Part of a small language model's weights: width 160.
Each number is 128 + 24 x the weight over its row's rms, rounded and kept within 0 to 255. Layers, rows and columns count from 0. The size above them is the row's rms in percent of the matrix's.

# layer 12 MLP down (transposed), 640x160, rms 0.171, rows 572-593, columns 0-159
size [112 100 101  89 110 110 101 128  67  91  94  70 101  93  68 115 135  88 100  94 122 124]
[[107 148 177 192 102 111 151 129 138 120 135 143 110 133  91 164 179 157 127 123 101 113  67  92 131  82 137 153 142  95 113 130 120 124 155 160 107 130 115 153 140  88 136  88 120 117 101 133 135 142  64 101 100 146 134  84 148 148 147 128 125  95 145  90 124 133 159 104 127 135 133 139 104 121 137 140 133 130 110 162 118 141  96 116 177 154 153 138 129 120 121  97 156 117  93 164 110 107  87 136  87 140 136 141 152 154  90  83 122 105 118 140 121 151 132  95 135 115 145 101 154  88 137 149 131 139 182 125 158 132 144  89 147 149 116 137 137 122 103 131 173 107 109 136 105 119 109 130 139 102 109 145 121 121 136  99 161 125 167 106]
 [128 148 124 114 135 125 107 108 130 149 111 176  97 147 127 115 154 136 107 121 126 134 125  94 140 106  94 124 114  93 146 144 157 137 127  70 120 189 123 123 153 100 125 115 140 151 190  96 119  97  85 140 115 127 185 111 170 112 114 123 135 152 147 142 137 152 135 100 136 144 120  95 139 132 130 163 114 142  77 134 133 134 103 118  83 113 142 154 108 116 130 115 208 151 114 140 161 102 171 129 115  82 158 139 115 102 102 109 118 130 111 116  93 117 121 113 152 137  99 135 165 140 107 133 133 129  84 121  79  97 115  97 148 105 153 135 148 135 124 106  93 133 176  87 144 133 168 120 103 121 133  90 157 151 137 120 146 149 138 133]
 [177 135 124  96 111 101 110 127 143 160 166 137 133  62 122 129 173 110 131 149 125 110 135 144 110 112 105  92 147 137 123 136 157 159 111  97 125  90 106 144 146 134 104 134 110  70 117 175 142  96 147  92 182 128 144  95 131 131 110 143 109 108  95 106 137 154 129 132 130 125 120 113 157 121 124 163 130 123  81 125  76 134 189 147 110 167 151  90 134 142  82 133 159  80  83 131 130 123 121 106 142 118 145 163 120 128  98  95 103 132 137 130 149 134 103 148 106 123 118 102 152 155  92 123 117  93 154 140 119 162 134  67  96 153 102 141 112 165 148 140 104 113 134 147 130 140 116 148 145 113 152 151 122 110 118 158 144 127 118 111]
 [137 118 164 111 139 124  85 158  90 136 167 144 101 144  97 135 158 152 102  65 114 158 125 153 114 114 178 117 133 128 137 153 109 100  81 148  92 153 106 109 150 115 115 120 144 107 143 135 172 129 136 119 134 170 100  96 104 102 111 115 113 128 145 119 140 133 163 104 126  72 126 125 128 158 152 146 124 141 126 143 127 157 130 135 129 155  83 169 110 129 119  99 160 124 140 173 122 136  79  92 113  98 122 126 116 126 112 179 114 187 102 141 137 137 131 118 184  93 136 133 127 111 169 155 122 130 139 120 122 129 116 106 109 106 136 111 138 172 126  84 129 105 176 119 129 131 158 102 134 154  97 157 138 103 148 115 159 165 117 107]
 [123 143  86 124 159 140 151  90 155  93 137 141 126 145 129  75 128 120  96 127 164 115 121 142 116 120 133 130 122 107 114 120  99 118 115 133  87 128 110  97 127 124 141 115 103 111 130 109 155 170 126 130 139 137 153 126 146 117 102 109 118 111 123 128 177 121 127 117 142 107  86 128 116 119 152 145 140 153 172 108 155 126 160 105 155 118 152  94 143 127 159 109 149 162  88 136 141  64 152 138 130 134 154 126 144 143 156  85 143 129 117 136 121 120 102 104 103 106 135 112 149  60 111 122 214 153 141 136 136  97 170 139 131 170 175 100 139 115 120 140 136 111 112 165 140 110 108 115  90 183  99 140 143 112 124 155 129 102  68 147]
 [147 136 137 136 149 111 136 132 130 111 149 115 160 105 120 147 157  87 155 126 104 133 152  89 116 109 106  90  98 140 122 161  92 100  77 136 160 176 124 115 169 117 134 117 106 130  97 134 150 108 155 155 133 122 101  89 112 110 111 113 144 140 172 144  82 130 155  87 161 123 153 134 100 148 130 100 135 144  83 115 145  81 131 105 143 134 168 131 119 145 122 123 141 139 106 171 106 193 141 138 186 146 108 130  84 117 121  95 159 104 109 127 105 142 135 110 131  94 145 118 150 145 138 174 131  99 142 181 124 156 133  80  99 136 110 132  79 127 137 136 131 128 100 145  76 130 123 121 151 135 166 123 134 142  98 126 139 157 122 128]
 [125  99 128 144  77 123 144 101 150 145 128 160 128 128 154 129 108 107 108 122 141 150 124 137 149 169 171 182 164 125  95 116  90 125 107 128 123 139 136 105 102  90 153 110 141 133 134 143 105 110 117 147  79 133 109 158 113 165 128 103 142 174 154 125 106  74 130  96 118 148  99 170 132  90 144 148 106  98 110 156 111 135 144 125  98 151 137 151 130 118 159 127 105 174 114 113 117 129 180 149 118  74 157 148 141 142 118 181 169 134 113 126 139 144 151 146 126 179 129 138 162 121 146  90  98 134 141 128 130 154 141  94 126 104 115 124 145 132 107 129 105 169 127  87 130 146 157 146 148 150 111 111 128 108 113  63 147 114 167 113]
 [146 142 118 122 121 167 104 171 152 155 142 159 136 139 131 136 139  76 115 101  92 103 118  95  92 132 156 114 143 128 116 166 170 139 131 138 114 153 159  95 137 125 124 151 101 150  68 120 118 125  80 134 126 115 158 124 143 133  59 126 157 149 162 178 129 107 143 138 136 108 111 107 117 101 135 120 147 125 120 116 108 142 125 102 114 105  97  81 140 124 150  96 154 151 142 168 191 120 123 162 130 115 135 108 104 124 134 110 107 137 154 135 128 123 117 101 135 142 121 141 133 118 140 159 103 152 131 130 120 120 168 175 157 161 125 111 136  78 115 146 148  67 154 106 129 109 117 105 115 133  86 121 179 101  91 147 116  90 100 128]
 [181 173 126 144 119 120 140 130 104 116 128 135 134  92  98 136 152 117 126 162 139 124 127  82 142 150 128 147 116 137 137 146 128 126 178 138 139 146 151 105 148 123 150 157  89  82 141 130 163 152 100 114 139 150 125 133 126 143 120 127 136 152 122 148 112 128 115 171 181 153  71 182  98 136  99 138 150 140 161 119 117  87  86 142 125 145 126 163 120 121  82 128 197 155 125  90 127 140 133 138 148 131  89 119 106 112 116 147 102  93 154 143 147 124 151 116  92 131 113 143 136 135  95 163 124 125 150 119 103 131 151  24 170 136 133 120 172 126 133 158 128 112 143 120 126 132 134 123 158 142 135 142 101 136  96 121 123 123 141 112]
 [141 115 158 112 105 135 105 183 132  79 117 146 165 148  99 122 105 132 116 146 126 120 111 138 110 160 155 118 162  79 123  81  97 130 109 133 111 109 131 134 151 153 153 137 110 154 127 129 168 110 127  38 172 137 152 117 104 125 172 133 116 113 119 139 160 151 136 156 131 104 118 142  99 117 128 150 146 102 139 135 104 138 131 114 142 124 127 163 170 139 100 108 118  87 144 153 147 128 140  95 163  96  85  89 151  72 188  94 160 134 144 124 154 123 120 117 107 129 162 110 131 135 166 103 123 141 118 164  95 116 126 168 127 104 157 113 124 130 115 126 120 157 131 123 118 180  99 119 102 118 119 135 108 127 124 153 129 108 142  94]
 [158 159 127 155  85 143 169  92  73 137 161 129 146 114 159 138 163 144 100 134 114 127 121 129 137 109 104 121 175 169  99 211 143 181 104 145 131 150  98 122 127 118 144 118 114 148 129  99 112 104 168 112 144 102 108 152 120 114 138 106  97 133 133 126 156 124 141 145 144 125  81 134 135 164 137  99 145 137 119  89 145 102 166 151 139 145 115 111 126 134 119 107 189 118 101 153 104 121 124 156 140 134 110 108 143 123 127 161 150 126  96 148 113 129 146 126 113 127  96 144 110 124 123  78 111 114  94 133 117 110 123  91 128  81 166 129 110 148  90 153 107 145 137 142 148 139 141 180 143 103 143 102 137 154 127 147 168 129 105  76]
 [159 102 120 158  98  71 126 123 119  90 145 111 140 162 146 123 122 155 154 130 122 178  88 132 117 152 111 181 144  97 130 141 150  96 141 101 129 102 126 124 182 179 118 133 144 112 149 120 125  95 133 131  86 100 113 149 156 128 127 124 119 135 135 143 128  96 118 194 125 102 116 125  86 102 100 162 137 104  87 145 111 159 148 133  89 178 135 111 102 149 119 131 113 117  89 143 130 136 104 137  93 149 150 122 106 133 121  81 139 129 136 116 162 135 129 137 135 127 147 104 144 209 160 155 151 139 100 128 143 100 114 102 133 133 130 131 129 156 126 162 135 121 151 140 125 126 146 128 160 126  85 123  96  84 124 129 127 160 181 125]
 [132 130 101 127 105 136 126  64 109 132 144 140 147 116  90 124 107 126 141 111 135  95 148 126 113 146 143 142 101 119 126  98 127 127 169 166  96 141 105 126 130 123 175 138  87 101 105 129  63 175 129 158 138 140 147 138 136 111 128 130 124 124 115 137 130 139 130 121 121 148 125 125 133 127 131 148 167 133 133 117 127  90 171 109 103 149 119  99  99 135 177 136  87 117 131  85  73 139 139 108 131  97 171 131 116 140 154 115 158 139 116 153 115 103  69 138 116 144 144 176 157 178 111 106 126 144 152  69 134 122 140 161 146 177 123 124 127 135 123  93  79 151 149 132 123 166 158 137 146 143 192 142 117  91 123 118 101 142 153 135]
 [119 125 159 113 178 113 129 153 122 121 102 144 140  96 115 123 103 134 155 127 139 118 132 177 109 145 122 175 124 149 147  63 108 137 135 146 128  96 113 113 101 123 155 106  73 129  76 145 155 122 143 136 122 123 120 156 118 138 103 139 102 152 120 127 139 144 133 162 112 140  97 156 102 162 127  91 119 152 113 100 130 121 149 118 113 119 131 137 166 122 147 151  58 127 165 114  86 136 147 129 116 138 118 129  85 149 109 150 184  98 107 134 127 103 153 146 128  79 102 119  75 163 141 144 151 140  56 143 143 153 144 149 106 100 138 106 148 149 120 161 105 141 147 120 165 123 130 104 143 151 114 170 123 140 125 165 133 167 134 119]
 [164 105 141 127 165 107 102 107 103 150 124 138 150 144 122 146 148 130 108 106 148 126 124 153 144 151 115 111 101 147 149 122 122 128  87 133 136 115 155 118  76 161 108 132 142 152 106 139 126 131 129 131 117 163  77 150 110 137 133 117 104 162 161 131 139 116 137 159 113 130 110 115 102  99 129 120 168 153 126 134 138 162 166 129 106 136 107 128  93 137 194  99 223 167 154 135 131 136 119 163 114 133  90 146 145 138 138 153 156 136 157 118 126 158 127 132 129 117 140 122 104 149 138  91 137 104 101 161 162  91 104  31 138 120  84 148 137 160 131 123 119 149 124 121 175 162 141 119 168 108 129 138 104 115 129 107 138 146 127 129]
 [113 102 109 153 113 104  92 106 102 141 116 129 163 125 141 131 120 128 160 145  94 148 148 124 128 134 128 157 144 107  97 176 154 118  97 161 126 159 124 114 115  94 172 138 124 135 117 164 147 115 139  84 139  67 131 126 130 128 124 100  97 160 105 154 152  89 113 120  77  95 160 142 142 132 144  94 119  67 127 168 105 132 165 128 142 130 128  96 163 119 133 114 146 152 112 113 146 128  94 122 101 118 126 107  73 114  78 145 109 122 157 131 149 153 148 150 144 148 131  74 126 151 165 136 153  88 137 113 144 152 186 135 167 139  97 101 130 104 130 135 138 105 122 121 119 136 133 161 166 150 163  95 112 116 115 142  94 107 128 156]
 [113 133 100 133 139 131 144 108 126 132 111 156 144 114 127 174 208  84  69 123 142 141 142 137 152 121 137 128 114 136 138  77 128  99 130 140 139 150 152 118 161 116 132 161 131 141  76  97 138 126  78 125 140 155 145 119 135 135 121 144 122 129 126 101 125 144 154 114  66 108 118 128 142 113 118 191 139 174 104 149 143 140  90 137 173 133 142  96 127 112  91  92 137 159 120 140 129 120 134 133 154  71 109 119  93 148 108 111 145 149 141 147 118 138 148  88 139 172 134 124 132 120 140 157 116 143 145 127 121 155 145 124 154 142 101 113 141 194 135  93 135 158 164 120 125 159 129 134 128 100  82 150 173 142  98 135 125 121  83 124]
 [ 82 161 119 135 130 158 105  83 104 142 153 171 109 133 111  86  98 122 142 158  98  78 118 130  73 122 151  97 136 160 134  77 135 128 143 109 148 128 171 126 119 125 115  98 126 124 157 132 146 132 151 134 116 128 142 129 114 110 108 118 115 121 137 110 123  90 110 130 115  73 118 128 140 156 185 141 152 121 125 121  98 125 137 101 123  79 138 143 105  94  42 169 111 118 153  93 104 170 130 105 147  98 162 142 149 117 119 146 126 117 122 149  84 121 143 145 134 120 126 151  97 125 149 123 168 116 169 157 125 120 161 177 129 123 135 116 102 124 145 143 135 116  79 145 140 141 123 140 104  97 148 140 120 119 157  98 136 104  96 152]
 [122 139 146 115 109 118 104 103 132 133 115 133 170 164 116 155 156 106 123 124 129 179  88 135 156 138 155 122 165 118 121 161 155 141 140 127 127 146 136 109 121 133 122 105 112  92  85 160 112 123 111 144 124 152 109 109 108  98 164 124  82 113 123 129 149 128  97 166 153  80 114 109 133 114 117 134  93 144 139  98 152  86 135 126 171  88 129 139 148 121 129 119  97 114 129  77 145 125 134 131 149  96 114 139 160 151 110 129 149 104 122 162  74 130 112 111 149  96 162 110 113 144 155 120 158 109 137 123 110 107  88  32 112 143 149  85 122 170 114 138 167 154 137 165 134 110  97 120 124 122 137 159 126 118 140  72 140 105 142 119]
 [137 136 130 129 132 132 101 133 138 151  99 134 136 137 149 132 108 120 137 118 141 107 146 184 142 117 158 124 134 150 109 161 144 138 114 112 147 119 119 143 111  88 136 146 130 128 124 127 112 117 148 126 105  72 125 106 151 145 123 111 195 156 152  95  95 150 124 159  88 124 121 115 143 126 133 118 173 132 108 142 129 147 120 127  95 117 117  93 102 151  57 117 123 178 153 158 116 135 119 121 142 124 147 104  88 153 199 100 108 162 141  64 139 106 146 176 124 153  83 159 145 156 113  89 112 159 106 134  91 116 161 109 159 125 105 125 152 141 127 117  75 101 110 121 106 134 142 168 111 116  91 157 132 117 108 108 159 153 130 126]
 [143  85 156 117 113 101 155 131 124 141 167 115 110 124 127 127 144 129 121 107 161 161 138 122 112 102 110 151 114 170 152  96  98  94 158 142 136 160 122 102 109 181 119 120  75 101 110 150 170 150 150 158 131 104 121 146 107  97 133 118 153 119 179 146 109 113 122 131 129 121 104 174 101 101 131  86 145 126 135  75 145 119 157 125 172  89 139 105 133  65 121 217 101 138 137 143 155 105 126 111 121 124 157 100 113 135 137 151 153 120 141 117 160 146 143 138 106 123 187 116 150 133 148 162 129 124 103 115 160 133 153 167 118 125 104 114 121 120 161 100 147 122 101 145 139 116 105 127 154  90 129 118 144 123 119 138 122 141 123 167]
 [142 137 116 148 115 129 146 151 130 106 151 148 160 125 126 200 141 105 159 156  75 125 151 151 105 132 103 103 127 133 115 125 172 113  88 138 130 124 166 140 121 118 141 127 162 137 155 141  92 160 101 148  98 152 112 185 137 140 118 139 145 120 112  99  91 148 167 105 104 148 156 100 149 139 111  91 109 123 111 128 112  95  88 110 104 147 126 102 108 121  56 132 142 140 129 158 119 101 108 184 111 122 189 120 108 112 159 112 118 104 116 116 124 161  94  94 159 105  92 143 134  98 139 150 138 134 117 139 104 145 115 139 135 138 124 136 122  80 122 165 158 162 101 163  94 104 156 142 135 146  88 144 158 129 145 136 132 136 124 128]]
# layer 12 MLP up, 640x160, rms 0.208, rows 573-593, columns 0-159
size [ 98 101  93 109 106  92 106  89 102 100  94  95  88  95 115 105  93 102  99 119 114]
[[131 116 188 153 138 117 192 121 109 139  82 115 134 148  80 143  90  97 139  88 169 163 107 119 130 133 133 126 119 123 107 134 110 128 144 130 126 105  83 124 120 152 132 127 151 154  90 105 123 126 164 126 135 130  90 123 112 108 157 151  82 127 139 129 137 126 147  91 167 105 126 140 143 118 148  85 128  87 119 143 103 141 129 126 102  94 124  95 135 148 147 110 139  87 156 174 171 114 171 140 124 143  96 100 151 149 132 123 130 108 128 137 131 144 191 143  75 111 131  93  89 123 157 149 125 115 133 124 165 109 145 135 144  83 101 141 139  98 112 115 101 129 122 113 124  92 112 129 113  84 116 111 125 173  92 111 153 126 121  87]
 [ 89  96  86 123 167 162 148 128 156 138 151 163 152 107 110 136 141 110 134 137 134 125 120 121 117 122 102 118 115 202 105 113 128  97 154 136 123 142 115  89 139 113  86 173 150 137 153 100 132 118 137 109  87 149 141 142 129 153  83  99 166 137 120 147 132  85 120 144 113 132  57 158 158 124 108 147 108 120 116 144 116 134 131 120 119 131 130 145 130  96 143 113 121 131  83 118 115 155 131 109 144 136  74 128 107  79 162 133  68 164 127 107 117  93 150 119 134 105 123 100 114 146 135 106 164 151 126 122 126 130 141  88 135 158 127 134 136  96 173 133  88 125 117 122 145  94 144 112 135 107 154 129 107 154  87 155 107 117 166  78]
 [125 132 112 155  93 142 167 115 131  99  97 154 133 170 135 132 121 140 127 143 135 137 128  88 170 110 133 117 136 150 119 122 103 155 146 118 151 112 119 115 105 145 131 140 123 112 123  88  74 115 155  69 126 111 170 155 113 137 147 126 166 136 130 123 139 152 132 134 136 147  95  96 132 148 138 101 127 126 137 135 144 120 155  72 181  97 203 128 157 129 114 129 156 123  70 119  90 129 157 114 109 152 197  96 121 144 125 127 194 101 119 131 162 104 117 136  73 131 109 150 145 112 113 146 110  95 148 107 127 128 119 126 126 125 120 122 109 131 158 151 127 183  85 110 133 171 115 152 138 105 124 123 115 104 150 144 121 116 160 143]
 [131 159 169 117 145 145 107 162 131 138  81 104 144  92 103 144 140  91 111 154 156 114 135 161 133  81 127 135  68 109 133  93 126 118 116 105 146 119 165 144 120  78 130 138 185 125 137  92 157 125 129 115  96 110  70 133 120 114 153 121 149 114 143 137 111 134 142 119 133 110 129 131 127 150 162 129 102 127 174 112 143 134  93 123 125  99 142 148 134 167 132 116 138 157  88 151 120 119 143 131 130 114 139 160 117 170 131 112 113  76 162 145 143  83 126 124 135 121  84 126  42  79 149 114 159 122 104 141 120 146 115 123 154 161 145 141 117 134 159 135  88 143 139 125 115 149 121 111  97 105 156 131 116 157 126 131 122 143 161  80]
 [114 102 125 100 147 100 133 113 111 141 113 122 160 112 143  86 145 148 149 118  87 139 136  60 125  99  91  93 112 135  88 100 141 109 131 118 105 126 117 123 133 154  74 111 109 135 151 146 155 111  96 131 144 128 148 188  89 143 132  82 156 122 143 151 196 132  95 137 171 108  98 120 154  98 164 120 161 130 122 129 134 135 162 104 175 146 115 127 154 122 132 153 157 150 180 110 127  87 104 123 138 138 120 133 116 131 135 125 122  81  99 169 102 122 127 149 130 113 125 136 133 124 105  88  80 147  92 162 119 112 121  95 129 135 114 121 121 108 153 149 106 113 158 125 121 117 162 143 109 163 124 124 108  87 115 125 133 152 139  79]
 [106 150 140  96 143 123 142 171 141  90  65 124 127 109 135 144  87 123 160 137 122 128 136 114 116  96  99 108 111 164 152 136 182 118 155 166 132 128 149 100 107 158 120 128 148 140 127 137 134  93 111 132 131 113 148  99 141 158 127 141  96 125 135 141 113 100 126 155 152 130 115 124 166 160 144 102 143 158 107 107 110  81 128 101 161 117 102 106 113 109 145 162  96 158 134 131 140 180 108 114 176 155 156 126 175 100 145 109 115 115 130 147 137 114 113 138 134  65 139 106 135 129 140 141 169  96  92  79 143  96 107 108 143 175  90 137  97 151 117 108 105 104 123 105 143 116 184 142 120 141 117 162 159 118 127 165 139 143 125 153]
 [116 135 133 102 135  89 150 147 146 113 140 104 131 109 132 142 151  97 110 140 130 144 107 145 150 121 113 149 125 128 116  98 139 136 124  99 173 149 128 152 101 104 113 117 162 118 164  98 150 181 143 114 108 115 121 112 105 110 174 141 103 152 115 105  97 156  96  97 113 158 148 126 108 148 115 128 159 147 113 108 139  75 148 119 163 134 121 158 148 119 125 118 143 156 141 118 110 121 176 112 139 122 147 110 120 156 103 161 186 173  70 151  88 126 118 124 139 143  86 120 156 132 142 150 159 131 160 125  96 101 135 142 132  80 131 138 135 168 111 140 113 111 116 145 133 109 105 158 118 143 187 136  72 142 124 160 134 209 141 131]
 [ 70 141 156 134  90 117 103 103 164 116 140 114 118 136 140 119 132 154 143 129 136 129 126 147 101 107 168 118 121 140 105 148 136 154  75 115 132  93 122 195 127  88 125  90 141 144 149 103 110 138 174 159 138 112 130  86 116 142 112 118 137 135 115  79 150 108 142 135  92 205 143 136  83 149 130 112 121 122 110 131 118 148 163 117 185 104 147 138 115 125 139 124 133 124 103 136 131 118 141 122 121 139 157 115 151 116 101 141 125 144  87 173 150 123 147 129 135  92 154 119 128 100 150 127  91 110 134 144 145 125 130 130 111 111 162 120 106 103 154  73 159 147 137  89 137 152 165 128  76 132 106 122 171 127 154 150 160  93 145  86]
 [147 121 133 147 159 114 175 112 106 139 139 120  89 116 138 101 131 149 108  92 178 138 141 118 140 121 127 118  96 118  81 121 173 126 140 128 105 151 162 135 157 107 132 123 167 111 133 134 129 148 137 156 132 143 118 166 112 136  76 143  98  80 142 122 138 153 125  97 174 165  88 106 181 125 120 108  89 144 118 111 124 137 104 152 148 136  98 105 132 110 105  77  77 152 139 137 116 145 128 137 150 142 150 121 100 136 141 120 110 124  87 113  88 156 135 122 111 139  91 131 148 125 109 151  77  65  84 127 123 136 130 125  91 126  86 154 127 126 109 112 126 110  86 155 150 142 119 157 142 137 133  71 125 161 124 131  96 149 143 163]
 [139 184 106 132 141 116 145 128 106 148 140 130 123 169 107 122 119 148 115 137 113 139 166  88 159 144 104 134  91 167 157 148 114 129 171 163 146  83 152 167 131 121 168 126 101 111 142 123 160 164 122  78 131 138 148 124 149 146 113 140 159 123  86 130 158 120 123 141 106 121 127 142 152 120 128 100 115 104  97 136 132 128  84  84 104 114 135 139 146 170 103 112 121 114 147 118 150 120 137 126 128  95 178 147 130  85  93 148  89 139 163 149 157  96  97 165 131 127 159 148 123 107 155 115 119 121 194  94 111 121 132 107 105 156  65 137 153 152 105 134 102 128 144 138 136 136 153 144 153 125  83 178 132 131 138 107 142 134 147 159]
 [118 137 152 127 150 128 108 124 104 145  91 154 121 104 105 137 144 122  95  99 116  77 153 103 173 150 150 111 169 174 106 136 137 140 122 137 118 139 147 124  94  90 111 139  92 167 142 148 151 155  97 139 139 157 162  95  94 123 116 171 139 138 121 117 119 178 157  75 107 120 119 130 155 141 142  85 125 160 180 124 180 122 136 122 152  95 135 159 155  99 132 131 119  93 164 115 103 107 158 114 126 105 134 123 127 104 127 151 119  99 104 120 111 113 122 140 113  98 122 139 128  61  96 126 138 107 170 133  97 128 126 126 134 154 121  87 104  83 160  99 113  98 112 122 153 134 118 108 160 144 145 116 144 137 108 139 102  89  86 140]
 [110  92 155 134 113 117 137 164 129 116 182 107  79 158 152 110 119 155 116 129 128 134 107 136 131 113 159  99 176 127 121 138 135 155 128 140 111 117 138 108 144  98 160 148 139 173  91 161 114  76 159 127 143 105 107 126 154 103 100 124 140  83 128 166  88  91 146 121 161 165 154 145 135 113 155 115 108 119 139 154 106 142 109 136 150  97 105 101 140 166 131 117 133 125 139 106 120 146 115 118 160 107 140 177 138  79 128  97 102 130 103 126 117 118 100 121 158 126 128 141 120  89 148  94 155  99 143 145  56 141 120 196  98 127 159 144 153  95 152 145 119  98  96 119 133 166 124 130 126 139 122 158 134 129 108 150 132 145 170 114]
 [109 144 117  92 152 129 112 145 203 109 156 120  82 185  81 137 128 105 134 128 126 159 130 145 110 147 101 120 111 124 138 109 127 166 106 135 154 118 147 129 103 174 128 167 154 164 126 128 138 153 149 154 124 147 147 103 145 142 115 120 122 154 134  87 124 137 184 153 136  93 163 132 142  77 125 147 134 113 129 134 115 127 144 128 109 129 149 147 140 103 141 154 130 122 130 150 125 158  92 110 110  75  98 143 141 169 149 136 130 125 113  57 101  83 125 116 116 130  90 132 114 109 136 118 160 115 116 126 130 129 163 162 174 114 158 159 149  84 143 129 114 150 139  98 125 161 137 159 176 112 138 135 127  92 126  94 156 120 158 147]
 [ 83 147 113 117 138 168 162 103 134 113 161 112 109 118 149 148  80 113 136 148 135 138 128  93 145 137 145 125 107 132 102 160 124 125 181 122 111 141  93 159 115 122 111  82  88 113 142  74  96 148 118 149 125 114  97 134 144 101 136 142 131 109  88 112 143 121 129 141 106 106 117 141 154 112 125 130  91  87 161 140  85 113 107 128 137 142 161 123 155 116 119 197 157 132 123 133 113 124 178 118 114  95 193 115 114 106 109 143 141 120  88 172 118  87 142 125 129 132  83 176 119 136 132 139 100  99 160 100 117 145 151 118 103 137 128 118 124 106 104 152 142  89 138 108 107 100 154  65 135 137 124 134 119 136 132 174 148 119 148 134]
 [ 91 117 162  88 136 117 156  98 157 153 164 155 109 133 118 134  81 131 141 153 179 155 126 162 143 124 121 145 135 118  92 101 126 120  68 101 132 133 125 131 162 125 122  74 161 130  82 153 116 134 117 120 170 157 134  78 139 102 125 120 112 126 148 114 131 123 126 104 102 127 125  78 135  81 110 116 169 151 132 137 141 129 178 134 127 123 147 135 140 128  92 154 107  87 169 151  92 108 157 123 151 150 114 112 143 135 159 116 123 113 145 124  92 148  99 127  83 122 142 117 115 108  86 189 123 122 111 105 135 174 102 140 172 155 127 134 134 133 149 135 107 120 154 142 121 121 159 111 126 138 140 170  78 125 152 111 129 162 109 121]
 [108 101 128 145 143 108 142 142 115 131 122 155 119 115 144 118 115 107 113 110 105 108 129 165 181 101 117 127 133 123 102  85 122  90 117 118 167 137 100 113  91 143  91 123 143 124 129 102 138 124  91 114  86 137 157 143  88 130 174 142 118 130 117 107 108 113 142 100 125 124 134 151  96 112  99 137 106 132 158 109 117 124 102 132 181 121 132 160 164 155  76 108 155 140  78 141 122 144 147 141 155 105 156  93 155 147 115 119 159 133 115 130 131 115 165  86  99 144  48 129 157 181 120 118  93 127 147 126 128 165 115 151 110 110 106 126 128 161 149  92 110 130 183 128 152 175 148 140  76 102 147 151 146 113 156 135 132 128 124 110]
 [114 127  84 168 114  94 139 118 149 162 130  98 148 115 121 167  80 124 117 141 142 143 142 113 116 127 127 146 151 161 126 177  96 134 112 145 125  99 160  87 143 100 115 128 130 153 100 108 131 122 107  77 134 130  82 131 126 160 160 105 114 143 125 151 119 122 151 134 117 126 100 129 136 123 149 142 112 123 127 137 118 110 120 149 132 111  74  90 123 159 102 107  38 118 137 141 151 145 128  93 157 159 150 178 124 118 146 107 141 122 116 154 150 142 181 148 125 151  90 102 147 145 127 140 159 129 184 153 145 137 122 117 131 162 145 128 155 158  53 133 120 137 139 137 148 137 165 157 111 177 142 108 123 154 126 139 152 138 149 120]
 [ 93 128  97  86 132 120 120 141 164 122 116 117 149 130 114 130 126 165 139 144 112  87  69  98 154  98 114 147 140 101 123 149 139 129  91 141 105 102 144 136  90 138 132 147 134 121 186 154 153 122 123 118 132 118 127 134 109 155 142 114 183 132 123 157 146 105 113 151 152 112 127 136 177 156  85 104  70  93 144 125 161 121 172 132 133 163 113 124  71 112 185 118 115 123 151 142 144  78 137 160 153  82 163 109 135 135 150 136 113 149 155 157 142  96 142 154 125  96 128 143 129 159 138 162 138 152 174 116 144 143 159 103 104 147 127 114 106 112 130 151 145 112 159 151 108 136 172 132 108 102 111 101 135  98 123 147 111 140 101 116]
 [159 139 126 133 117 138 147 145 160 108 111 167 115 123 111  86 117 140 176 101 183 149 127 113 156 134 121 119 108 148 154 135  93 147 130  89 110 157  80 141 145 130 150 115 148 144  92 185 108 155 153 138 158 142 113 131  80 115 135 143 133  88 115 104 158 147 100 109 148 164 141 125 123 155 172 109 131 139  94 115  87 101 175 102 150  91 129 139 151 147 101 139 133  85 141 120 119  92 160 113 139 158 151 155 193 121 123 135 124 120 142 128 133 152 116 137 108 121 138  84 115 142 146 117 150  81 132  84 127 152 104 152 116 124  84  94 161 114 150 126 110 169 132 145 116 104 130 132 131 127 113 106 132  77 162 127 101 144 138 107]
 [133 136 142 123 135 148  91 117  91  90 139 144 149 128 159 165 160 155 142 160 143 127 137 136 127 113 124 136 123 133 126 121  76 127  92 118 101 152 135 120 108 112 131 136 143 138 119 124 167 133 128 147 155 130  96 194 132 126 144 135 120  94 130 116 133  95 120 118 101 204 136  97 130 124 132  48 146 145 136 128  89 173 188 123 118 121 134 153 141 141 112 140 113 108  96 167 130 114 132  88 111 153 140 113  87  98  94 126 131 131 151 149 117 157 120 144  78 116 122 109 153  92 150 115 163 116 143 132 153 106 125 149 131  93 115 145 119 146 138 110 128 144 167 143 145 155 128 144  98 105 150 168  92 174 189 133 105 131 105 156]
 [135  80  86 146 123 101 124 121 125  87 155 139 106 134 100 130  91 134 180 204 128  70 135 162  96 150 152 119 127 146  94 143 111 139  86 152 105  78 134  98  89 125 129 138 151 149 120 167 145 149 121 141 135 146 103 196 147 131 144 149 137 107 126 105 147 119 134 134 137 132  85  98 120 138 127  94 122 102 145 160 137 119 128  90 118 153 119 113 128 140 119  93 125  98 102 145 169 112 107 151 135 134 117 138 129  93 121 172 100 131  87 133 125 179 140 118 145 133 128 155 147 126 157 158  87  96 105 135 115 161 168 149 106 119  92 118 103 104 107 148 132 146 121 124 127  95 155 144 118 133 130 158 143 157 141 129 136 172 122 135]]